config = dict(
    n_layer=22,
    d_model=128,
    n_head=4,
    n_kv_head=4,
    head_dim=32,
    d_mlp=512,
    vocab_size=1663,
    activation='tanh_gelu',
    norm='layernorm',
    norm_place='pre',
    norm_eps=1e-05,
    positions='learned',
    qk_norm=False,
    attn_scale=0.177,
    bias='all',
    tie_embeddings=True,
    parallel_block=False,
    init='normal',
    init_std_qkv=0.0266,
    init_std_o=0.004,
    init_std_up=0.0266,
    init_std_down=0.004,
    init_out_by_depth=True,
    optimizer='soap_variant',
    lr=0.00717,
    lr_mult_qkv=0.7,
    beta1=0.95,
    beta2=0.99,
    lr_head=0.011,
    warmup_steps=200,
    schedule='wsd',
    decay_fraction=0.699,
    decay_shape='linear',
    final_lr_fraction=0.0,
    batch_tokens=[32768, 65536],
    seq_len=256,
    doc_mask=False,
    train_tokens=210000000,
    steps=4602,
    dataset='wikipedia_en',
)
Each number is 500 + 50 x the weight over its row's rms, rounded and kept within 0 to 999. Layers, rows and columns count from 0. Numbers have three digits each. The size before them is the row's rms in percent of the matrix's.

# layer 3 attention query, 128x128, rms 0.189, rows 0-50, columns 0-127
088:480546507414544579545569467509486490561497610592488469498379549441497451522527546548556578512481502438529461518496426592525492549473539542481363485507481469545449522528533559473505486546503490495473491582488465497499566553435436513484563501478527506391434600492450611378425521606539504515519539398542543433517508472528559540501490522523462562543479575470444573528466450444494503502435
168:523478456423513525577492573507439509520525574525500517496422521482465473486496504500482489534499466506570446449515533531523499568558562521530450394489523592620466546479485582514498515525429506419440547632523512522453510509478451473387503506394498494494418482546522530417430499523534578472427553486480480519556429419476522465454488625510486594520436443580484510507513384427389549490464
100:472460536494565501526545412504485522557440472574442472527445498522534474513413484514501571417477434497471486491578466539485544404410414525451429512456455487511483561533524472499436438598484417462538408575452457498509562506452412537511516471552613468404504458446482493534487433622521458489581452438590542473458567493524503594591531459480488528431454495481501532519404471454559429492481
096:436480436470483502540530530430533541516497522510584474531443514464482508496523542502439497581527573444507419536403490585542536517484605481525366491526465499463475450539511571481456587420605538539409496494453538485536476562427492521490604482477468507511450632541464513286433486517520428562517500449476539467519523517532559478469494505444491441516548540510518510470506499478451523484392
103:399484514500460496548519571452445508486511526494507501506454527462429488489519545509499494530589547428581426517428506543538515473452574545501424525513394450489446500547541516443536582460565526532429445540407489510531449541540587515488523488457536527504447557501485543329418535491469410561557559511553519447549498491492502519520536462470538433417563525457565523511482549472355524409381
121:448548545504573473469506555470496481475442463583507418553469497374484524450492555433497471462541440470514427548452488561510532491514482514483432544467406482498502455519494462496478514485497484453473403496487569510519508489539597536659596546505539551423508475544528540384489564395490437470534539487528445487531515468542521619523599493522544606480551569387469565491502569530451503466426
113:504491494515553421468549446481467540489410481546386474458530489479511497508477433501429553431524509516484491570535490573496559428515433522435413530482483376529577521594493558565445508572486401495558507495490501479574494507410503590599543491545577548410467498541605501531466445538444412412520515467521477460504478561437486566550545487497613563475485484424501482441505529514499385480495
122:521500540531530399486502445528517492450458539479482454444565510556520472483435511494506554479468471518510613484579561486482507470454328502484607536510510427498551547576504546477506470563473523519571447393449464488603484449539515470528454506528548478446535507472556436636483447460418390487588456575546572464509521493489417481550542445491570591507529483389539467529499497537528439480524
098:556459531512469508492405514543511498458574452428569514550517464572443490412462558501512395555507465494502521443522541405541441552495526458532615517527502607426462486403516486433490527467531605501480528482553551475493466497595576482457486466520477391620531516477475468502578533465573577624543485630488507527536513482544479399494486505476440454517455474540594491521467472510479560510520
103:538539589522440509539407524465513467541572543458497525497521525585430546555508506602542459562500463590512586426513561417484459555521488483474620406539501474489461504478455452461546518564476486512535554508543436561480481450606517469412409474458464479597598399451496560638516524473493570474412485560492471550456493447535450463509423497553470456517523513526471489490499480497553526508599
121:511542512430468594504444552545449417574463541506496616506514602510452573580536427499567543523510390513497485501453521505523589527582545557468511460469592531518518473432464549545541498497433487459512543547502473535416439453533431433439453531454404509478496498522420522531543571445467558554404488460479461501456442433527522511462470484531456542539438482524394567544628465457545566479470
114:501507470537551538489591391489565466467438468563480476471489497425566467579536437473513563428491477467500483556484424535442552409451418575441458556517477408503525498528546469503544398480524450516546437430424444462531514490428451541550503497536489578327462560487516506532477430529449395492562489443546523462480481566488506545539506435467520508482519535412449508484492563511570368489477
119:522523418472537600590561482514442459535557593559483531455443542490504487547541490517448586527483520500509468523481522556520529502498547553480425446444537536589463562486465558500523486502507529518450557655546474552408545549414379478423489453421512493480469519505429567370452480574517577511470498404487512482522468411474558536444421555529506497476502506578473472515549419409472527496460
119:496546369446536448505505558490501548500462403541499471573507499494585539552471390440423518536452585509489472578426573566499622462454416434521424466487544504546484494573495500628552455523536540490406498460451501494503454458461488475563537510440602548423558500552473457501434476502465414422525431444487512466492526538503510554534495542498567442484514508474486426500507533640513477472508
123:494551612543602508483442461532564462462477485468433446482493497464507447535559562499570500509430486469518534524495543405493517453468352457474634559491521442438485448486488508459523448529495559511515417369519410486502525484593544495566482510559463518470538474430509482631509525427456417515547455550540508531443492489509452496537534466492513533506546555389462551555463566543614462536511
102:515504556509445491500454490494481467503527478440479548514545458544499516528489494536576486472467485534470581408551464377489450502527466451469685499518550541472545483426495433511567456568448558494580552527555470490466501474581511465432425517524482460624487430449492444695569554513522589481464476583481458554447497483501484485515453483528482482437480499555514485582471487495551510520622
118:502518455500575508457570389514544487502432507546530473441518482465574465544498437458471584428489510441492498583485457540495559432448438548475448577505456385541542501533500518548495404468510484523507439416437483487518530515406448512589546500548525538351525564483496474534469442525498363468607490418511575452510510573485503552543543456457528517487534476395476495477497571526559409504436
102:533509497530501486452472510501475501460485445433534507443567520519495543491491499474586423542488496530557550475517553464472467577537478466492654570524552494452487448444465472547594478509465506426610499459483481472466511470615545512500442550575457509533595389482542421635594484369452486453452533537442445560420510505475460455535501456517497538489472426465482537526464530609605490517544
101:512495543486448413500549428386446551502504504457477519430582485444443505548475478627473501455546593573531529480543489503504413466489444524425527494524456434515500518549451519547524454630485440494588498511511468547548509512484507518449488387456543505508452467500526511578511479480391431409483463568522425548468523506457533550543476414489646498425516568501596495479458545454493424477573
121:426457489421473572529530548492478557444528433498466539453478472397449443478530478514535484500574611426593460538504484514587460438512564546437497546497424473497454457434502615475490530501469566503473535542540429526484510627477518509543586461552571476446447512502475481409447533482508498482557578524495490471515500518335590516530477514463611495421510517446504508502420489455407465530441
109:413528473524435499518544525474548504457483455503495480530507536366560477512505439459503496492527579428522449519453412498508508398422490555483447505508391492487481479485607453512595475401550568538475382493444481466511464540518582489548503436498540565428474570510427451453421505492467445521574487530592561485533509560442518527554529469455548365417590558458485453507510555506446478459447
116:483548485525537464458484480415463486498478477531453488525546485397542518581491438485441500450505520506502460508446417481481498364510426567449450477554395412503555456504475464485556483528522546543465476507540472485492453493467545488557557456466521566448413496462540550500425595496492435416525474501576485498532484492498523693527571488511590447385604584498444442456554524504434490443534
117:394508448480423445526589551435449544504485423451425537519506494478498497500518522534461474544467657467496436543456427524484502442498584461476412528479465497446445454498519498486513522449612511524453519574513492417531497561462504535449565428490525511562370492525461474414441521560514488496513489472510488500486509613490604549516492518522544347388531574551565492532431501500432512505513
122:471453501506468377577531565443495539448462447505437495491410489443420507414485567445495454532501538501589427521533483559497508491586611566525458548425454520532469561489574538548492550476507469436486489565560593493561503562463584529491432477424562578463382467557568385433444518530473489482540518537480450470518461548448537468444558532485515493516480494471503463511472513468351448509472
154:441498500455467489588472585457457499531526561488431525545405502480477497488521577510447464548481531486507454473495478523500442533559573473530406408476503586490462498497466514484493596518505488457458510628544543499468545508496494468420519512413488500583388483565526521373416559507516591478388521483506456544474509476559555529417485575541492505479526553594501591562473443405407595513519
133:450524498518507440489574455464566500486439476495466463494546514404603465544533472500518567469462569503484479532495381466506507399450445552458505543518461413472518421543568443514544415506563504519550416438433480442583526498421545508527486481522478578415423566514516436616484524528475405476552447516568538490463481602513530593517539436445530437455585582470469499518491597513535439487523
111:481517468444512511450530427467487527502478465495547536382509435449447467476491492485527495530612506435533466546508484582466479505519480526466501570543412434449465423484502574476455483487454462490595589478496457386524533615460518565550589540572455520393466513512602484546547486455450414454573553475488461452447530511379532442522526464498518555556511436413426523465429500528518387508468
113:574530535507520463462455428534557520492452507512464472512504486489568476525457428462509536443414451570442627489570457424457459464468345506491535461554538480457559493551518514440519433531439521503577496395513403468528511392484485473499486553486498484508431560463560460677478463513477496487507464556558529509469509512500414512516579497521515556544548590446459492492510492506575433487632
125:441485497513483532552458613517474565476476484533499491489459536587510466491517534495485480560517512487492435533508519538550582545498652474564470459471528587493470517550545432598483636488523483468424467539476564575479513548490507490538444541508482509555565538540412480373521545467522606525399526420456436457410587481538483544426419535546479497546564538590543440501489559450471564512478
132:450547472408416505593477592457447469558535588498460568529404498556468503464499519526453483591454532447483498490511537562495487560543539450519428413482541569514491527471427564499520563515459531493468575615568519469449524538504411526442558521415520480514434486517486507425402493517525610438444530449448512489500556476522507463433468591591477549539464511545465509576491402428418559526515
136:506521505529546527410539496547534500462447448532535416493577527430564478532501489428557517493556412480557431543502507518489570511449454562489517555536453481477465462515564427538547449396535403501550445417352495477555488455574573480556478543550487552406569497495465502517563468421435368539548516515581506486511486543502490526568541430479505492470516505415470578453513554592561493436435
105:413511577503427412555438547457587527552515521399496516592479463534485541476515596546528442529428561519436552401506484438504422511506481377505573442492531536462517461484502438479479524554498545490482455493573560497504528474544548490422444493470471481644494453559539438600490547519547559468471443580483497599462499506575512446490519521461427449520506502560505533614444470499497536565566
128:480478397463481378543533509415483547580510390543402493568449530475544469399581458445536437457547468546541488501441621633396486528525535489462401505471543485512423513504612475473484511428525443482481536508501478475477477442509442482601495550551489541418467457448512471502472542454480487512482503454490486545459440500466471495459596528597566506539404415501468512510464504517520542502515
133:454438548484486485485523510472525535547502579444513445430478523472586428504513507408579495432514437573495526528576542509497506557453466400562428488471496546609422462514501530554479472435479552470495457574504546590551394455487543510546540526454516476524488620515559519471536461479462528528536534395526495483500439501605501416464413541463446556501390405509453550474480468394487540597512
125:476454519508430476493657433560506497481584593498458567503484546489453503524580528539576523606574551453529418580504454407497433508442512442519476585428516487509512510540490451513527505474540548513593481524572455509448488485444391409462452474477521427516519508471463607535464480522522468514589449486526493580467565374519497491494510492440376521463510540535448431499532505452466548463455
115:538505482527497578451483510465511415468492503524424417473529535452436462500526576496490501546552497454536475517481480426552548489529429451488495561417559477467560590581453517526511440547612489454586513464410458513455535612483466549503525490481451488442486486559444525489455478424458447455567446606433526475567565541554499611549459529472541512434603513392536514459513498584537374485467
110:531503467523516405514454487487474556604560525583413555550501546476522558440478546548511493461531482488474497456529485526465434459529508532460513534500540462472444467393437499426482578552460467546427434466591461385478545452453493474503437488548588536590499544471449452433573539407532456545379498463545429487445545498415485552454556557599441559564444570526456510498526482496554558538566
133:488610502503499492507469462519515458459515390427414544531520482511471524544461590582469569521499551459506513519466449460534389485477491517446438449500507550549541577511510451483547448579527577563544533478466418552379542536493512473567493478418499526557472439442512567564457571567429508450510442569560462587588574515422442545552531490516518397417496532468485407498533578516564532495507
107:477546589567505424572530479593473582531456503498547509492600445533560603587422473510434523536474508477424461436508476624510447459467522510384483419591450459532478495486502469515529518585456557527455436489533422493435473469506511454488482482515498542466543481466509507576476533549544541496456544563575494499489445564351497456528532401498501428541514514499462364547546543518515540466540
104:459453472431490486466438461514597443536490543506478530546441475556487393398560561494495462436428416446542517448450554415498464547578484548526500568502524522508471468476540529456420461505511459552479447517453482602506435486498387500604490546500617536433520533508564456419468465426469516571488436446438503508437486465499513482525519592661443481505489473505563554473489494487510416429495
089:548541534493524432498516603470408530486494482523534455524535475430513574546445383440452465538503575543474469524584481563460552496507556493478499452551498479558487590471507412529576515471499550452452488539564565384489545491533570544450425479496386466519438500479447542566552542521532557455430629507578519501485497511498529509517504398433541552561466450571461458582564462452486610524541
122:514398508462459582455592482453446506381522535512539409404517567534445469527513466519518450577553541581536497548474528490530525515529466515549525460408450511422605563571447563575503468474544475471557560486467531534517534548535510518432525470435421423484543482500424580533473464549514453468589511564462521416551542497606462515492451501403568513403560493471522525468474489479468448460410
151:497580562517502493572520526494517460548535445488512545474582511422453615511537455457515509388438521482459518566445404542496434488508483545487509517535583446528483576444612495490564521454566534570534464394476488468444480551579474481562455475525453531478444458542486515501517514406451510488401472616508531580447411456403551517520506460482560531443575528411496422487544591540496439505478
136:437548545536510486555446484560524485474480380467588522474464405523420571530494474546474516525437550366526560539507463513494480543563510533507538467598513442521472475527558529533479509366548423497568516406461534505442498558512503511485544516471455539462502492610500482477437578415564489462426497602515546554537450518519441523535578415488588533468552497422499538502472510642453492503462
085:525527505534542437531519520556437540532417513469576475461481473489489555526481390499423521536511495592449431465524498534496518522532514527494614382516419491444464505484463413505561564522531465439451462551542586387498541408544544551365517580547464496569443456501492450533596501515563551496524553510517541438439515471489555510495494379438496554555485501598445458548515507429470513534581
111:552472531425467624463448497480539435382476535475572490499460426590445409551481565584476489541449476455574539488531479343522543524591507549561520481459460510527594485518484577484488473479518527493502551531466539596515552546538443535486525470399497446441520496499509556452474547580481547492502501520502517467549543464562468492507427522532545491414489483507598570484460387454405463435456
136:438587460515493595553524567527518400461482442456506483500465386447464562532556460447486534478470463486530477546444478445532548497479467476483471536515535432542513594557593482511530511456564573441499549491447434480442485521569450561465532569521435506358451413553465530487417537469465488486488450579464546565471471454470555533545461403439618513489586479406493414535500519533451447455487
107:485532456476486564493494478406560441493446477417446502499395511487518419456579578460548559439542412597552479550428552393440524545454471447535445507450529592536488529533558472476440453498539553447519542569464501533535499488484464558558547576485497500467445473497631528456461499502384549503614449406511530537517476442572537515464416579498512508468419443508500537494439528438490463538523
104:437446449495526492473509543468483517557445465538457444539455429547552402463560417362481435491521481527540483492468648595441548534499589480479394489512564544570446484499540477510447474422456529484497564573429537581511419429486467534562575485539509524417527525405506503476502507491575572484493595398514515514516447518495506383539498534481481470511442411515520530517505434460527509467466
140:547546524517505535508507535503408466408477433448488438447525467452411543570442479521399514550507584510490455556468440450525534515534513520486493433509489480482577648540484475509551491498572592454522540473493489482414594582546530570439524502462389437497436443491430572553492561521491506432461514598563533490542560493495540591493464447405597528434541488447491406536562514473478498482498
118:495532528519488469490470429646544466488526584500504599531506482545473517554453600592510552597472520364472490446535439408560411445472498520495523550490448466466505440469442480477543524547459475607536432410525416513452508512416447391503456474463567510586546525501477466510489489511531445517513408525505464561503571455473489510499554494549384434491539608526477439477521545528510512474478